python train.py --activation="tanh_gelu" --norm="layernorm" --qk_norm=false --attn_scale=0.177 --optimizer="adamw" --beta2=0.99 --lr_head=0.00612 --decay_fraction=0.601 --doc_mask=true
Each number is 50 + 12 x the weight over its row's rms, rounded and kept within 0 to 99. Layers, rows and columns count from 0. The size before them is the row's rms in percent of the matrix's.

# up: layer 4 MLP up, 512x128, rms 0.144, rows 503-511, columns 0-63
# down: layer 4 MLP down (transposed), 512x128, rms 0.102, rows 503-511, columns 0-63
up503 098:49 27 48 44 63 53 46 47 44 73 40 61 55 43 48 60 70 53 22 56 67 39 42 16 47 56 49 60 56 69 43 58 46 54 45 51 44 61 41 59 39 46 59 58 58 46 54 47 27 46 29 43 32 74 36 34 48 46 50 55 48 67 30 51
down503 077:62 49 66 47 45 55 76 61 53 49 52 10 46 50 47 62 45 38 70 44 53 52 53 36 42 35 48 63 60 64 48 34 50 37 38 56 53 71 68 44 51 66 59 45 50 39 42 51 39 52 70 49 64 47 41 60 47 48 44 53 52 64 54 36
up504 123:31 46 30 42 67 56 52 36 47 65 42 45 55 43 60 63 58 51 35 69 59 48 18 48 45 45 41 55 58 53 61 50 44 47 58 45 19 74 25 44 64 44 54 35 67 57 46 54 61 46 40 66 45 53 44 53 19 49 19 73 73 69 34 52
down504 106:58 63 50 64 77 47 54 84 67 54 56 53 47 33 54 32 18 38 62 36 44 41 60 57 59 50 47 55 59 44 66 47 56 55 41 50 56 39 54 37 45 49 39 77 45 42 34 72 46 58 47 52 42 45 50 55 69 63 65 31 49 43 37 43
up505 095:31 56 49 61 47 54 51 52 48 44 51 51 26 50 46 62 65 40 48 58 38 43 02 49 37 10 48 64 59 47 49 69 57 49 43 48 48 52 50 30 65 57 40 51 59 66 42 54 66 50 58 51 67 54 49 54 59 47 50 51 64 69 37 29
down505 089:63 46 38 45 47 59 37 64 57 59 16 50 46 46 52 24 48 49 69 53 35 50 48 34 39 52 34 51 57 53 59 62 43 28 40 47 71 41 48 53 21 71 57 46 40 76 43 51 52 69 41 58 44 36 71 50 37 56 54 36 50 40 64 47
up506 102:37 43 12 47 54 41 67 39 48 60 57 50 46 27 35 57 51 45 55 62 57 41 46 22 23 61 47 69 57 37 61 70 47 48 49 41 42 53 67 38 47 72 51 48 71 57 45 41 41 62 53 62 48 54 49 30 21 43 48 55 55 60 48 34
down506 113:58 32 47 59 48 49 52 63 46 44 58 52 22 36 77 48 63 34 67 57 54 43 20 31 53 53 63 76 52 58 67 72 44 31 42 57 62 47 48 37 44 44 53 63 56 43 53 48 56 58 55 47 48 52 55 36 52 62 55 51 34 46 45 36
up507 094:44 31 51 49 51 35 44 40 62 69 45 47 36 48 57 54 51 50 61 48 59 45 51 42 38 45 54 78 62 51 47 63 46 45 35 57 46 60 54 27 42 57 59 64 79 41 31 56 22 48 66 45 31 60 45 24 45 34 63 51 73 65 54 31
down507 096:59 55 38 55 40 53 41 85 57 65 43 46 49 49 46 48 39 48 43 71 66 44 37 50 37 58 63 54 58 57 58 31 60 33 42 58 60 54 44 47 33 46 57 40 68 59 51 47 41 61 61 29 65 46 45 53 32 53 45 56 48 52 65 52
up508 099:41 39 50 61 69 39 60 35 46 56 43 36 33 51 62 69 53 32 26 61 60 40 30 52 51 40 63 84 39 41 59 61 50 47 42 59 48 75 42 24 34 60 47 49 68 62 46 43 42 53 40 31 52 51 41 29 51 45 52 50 32 49 44 39
down508 114:42 33 54 41 63 54 51 75 69 39 32 41 43 48 54 50 48 64 72 59 48 66 28 37 44 57 55 52 58 54 63 49 55 43 41 29 57 47 53 54 45 70 46 52 46 55 53 63 56 51 49 50 51 15 40 19 42 49 53 54 46 54 63 64
up509 101:35 50 60 49 62 52 45 32 58 44 31 32 48 65 62 55 46 37 45 35 44 54 46 58 16 63 58 55 55 34 56 49 70 45 35 50 57 53 54 39 45 54 39 40 55 69 50 59 47 59 30 45 64 52 39 50 23 43 45 55 44 40 58 34
down509 072:58 45 45 37 31 60 54 62 55 55 47 26 66 45 70 39 65 70 61 18 41 55 52 57 51 71 34 42 51 54 69 48 44 32 67 64 37 48 46 44 53 66 59 33 44 73 56 46 68 50 44 39 62 42 27 54 42 54 67 66 40 36 68 52
up510 095:43 52 46 47 70 56 44 35 34 63 49 24 53 47 57 45 62 49 52 40 67 64 27 37 40 41 43 38 85 55 59 51 56 48 57 43 47 57 45 47 35 47 53 41 49 56 29 60 68 51 54 41 54 62 45 42 38 39 49 62 50 64 52 64
down510 084:44 37 69 56 45 45 33 51 46 50 26 18 53 40 58 41 48 42 70 42 41 48 75 46 28 72 58 52 60 61 41 59 61 45 43 45 56 46 57 54 18 48 60 67 27 44 39 59 54 67 70 70 72 69 25 76 42 38 55 48 45 43 70 39
up511 096:51 26 37 44 58 64 45 40 57 54 35 61 61 51 50 57 44 33 54 52 58 32 38 32 20 56 52 75 57 49 54 72 21 39 48 50 58 50 41 45 37 47 67 50 66 44 27 43 48 53 51 56 46 57 39 39 53 41 48 54 44 57 55 24
down511 083:57 36 71 66 51 34 44 66 59 52 45 51 63 49 56 47 63 35 51 26 70 53 56 56 51 53 50 53 50 40 43 42 53 33 47 57 42 59 48 53 36 49 43 59 70 34 61 43 40 61 54 57 67 47 53 36 68 41 31 45 21 53 38 61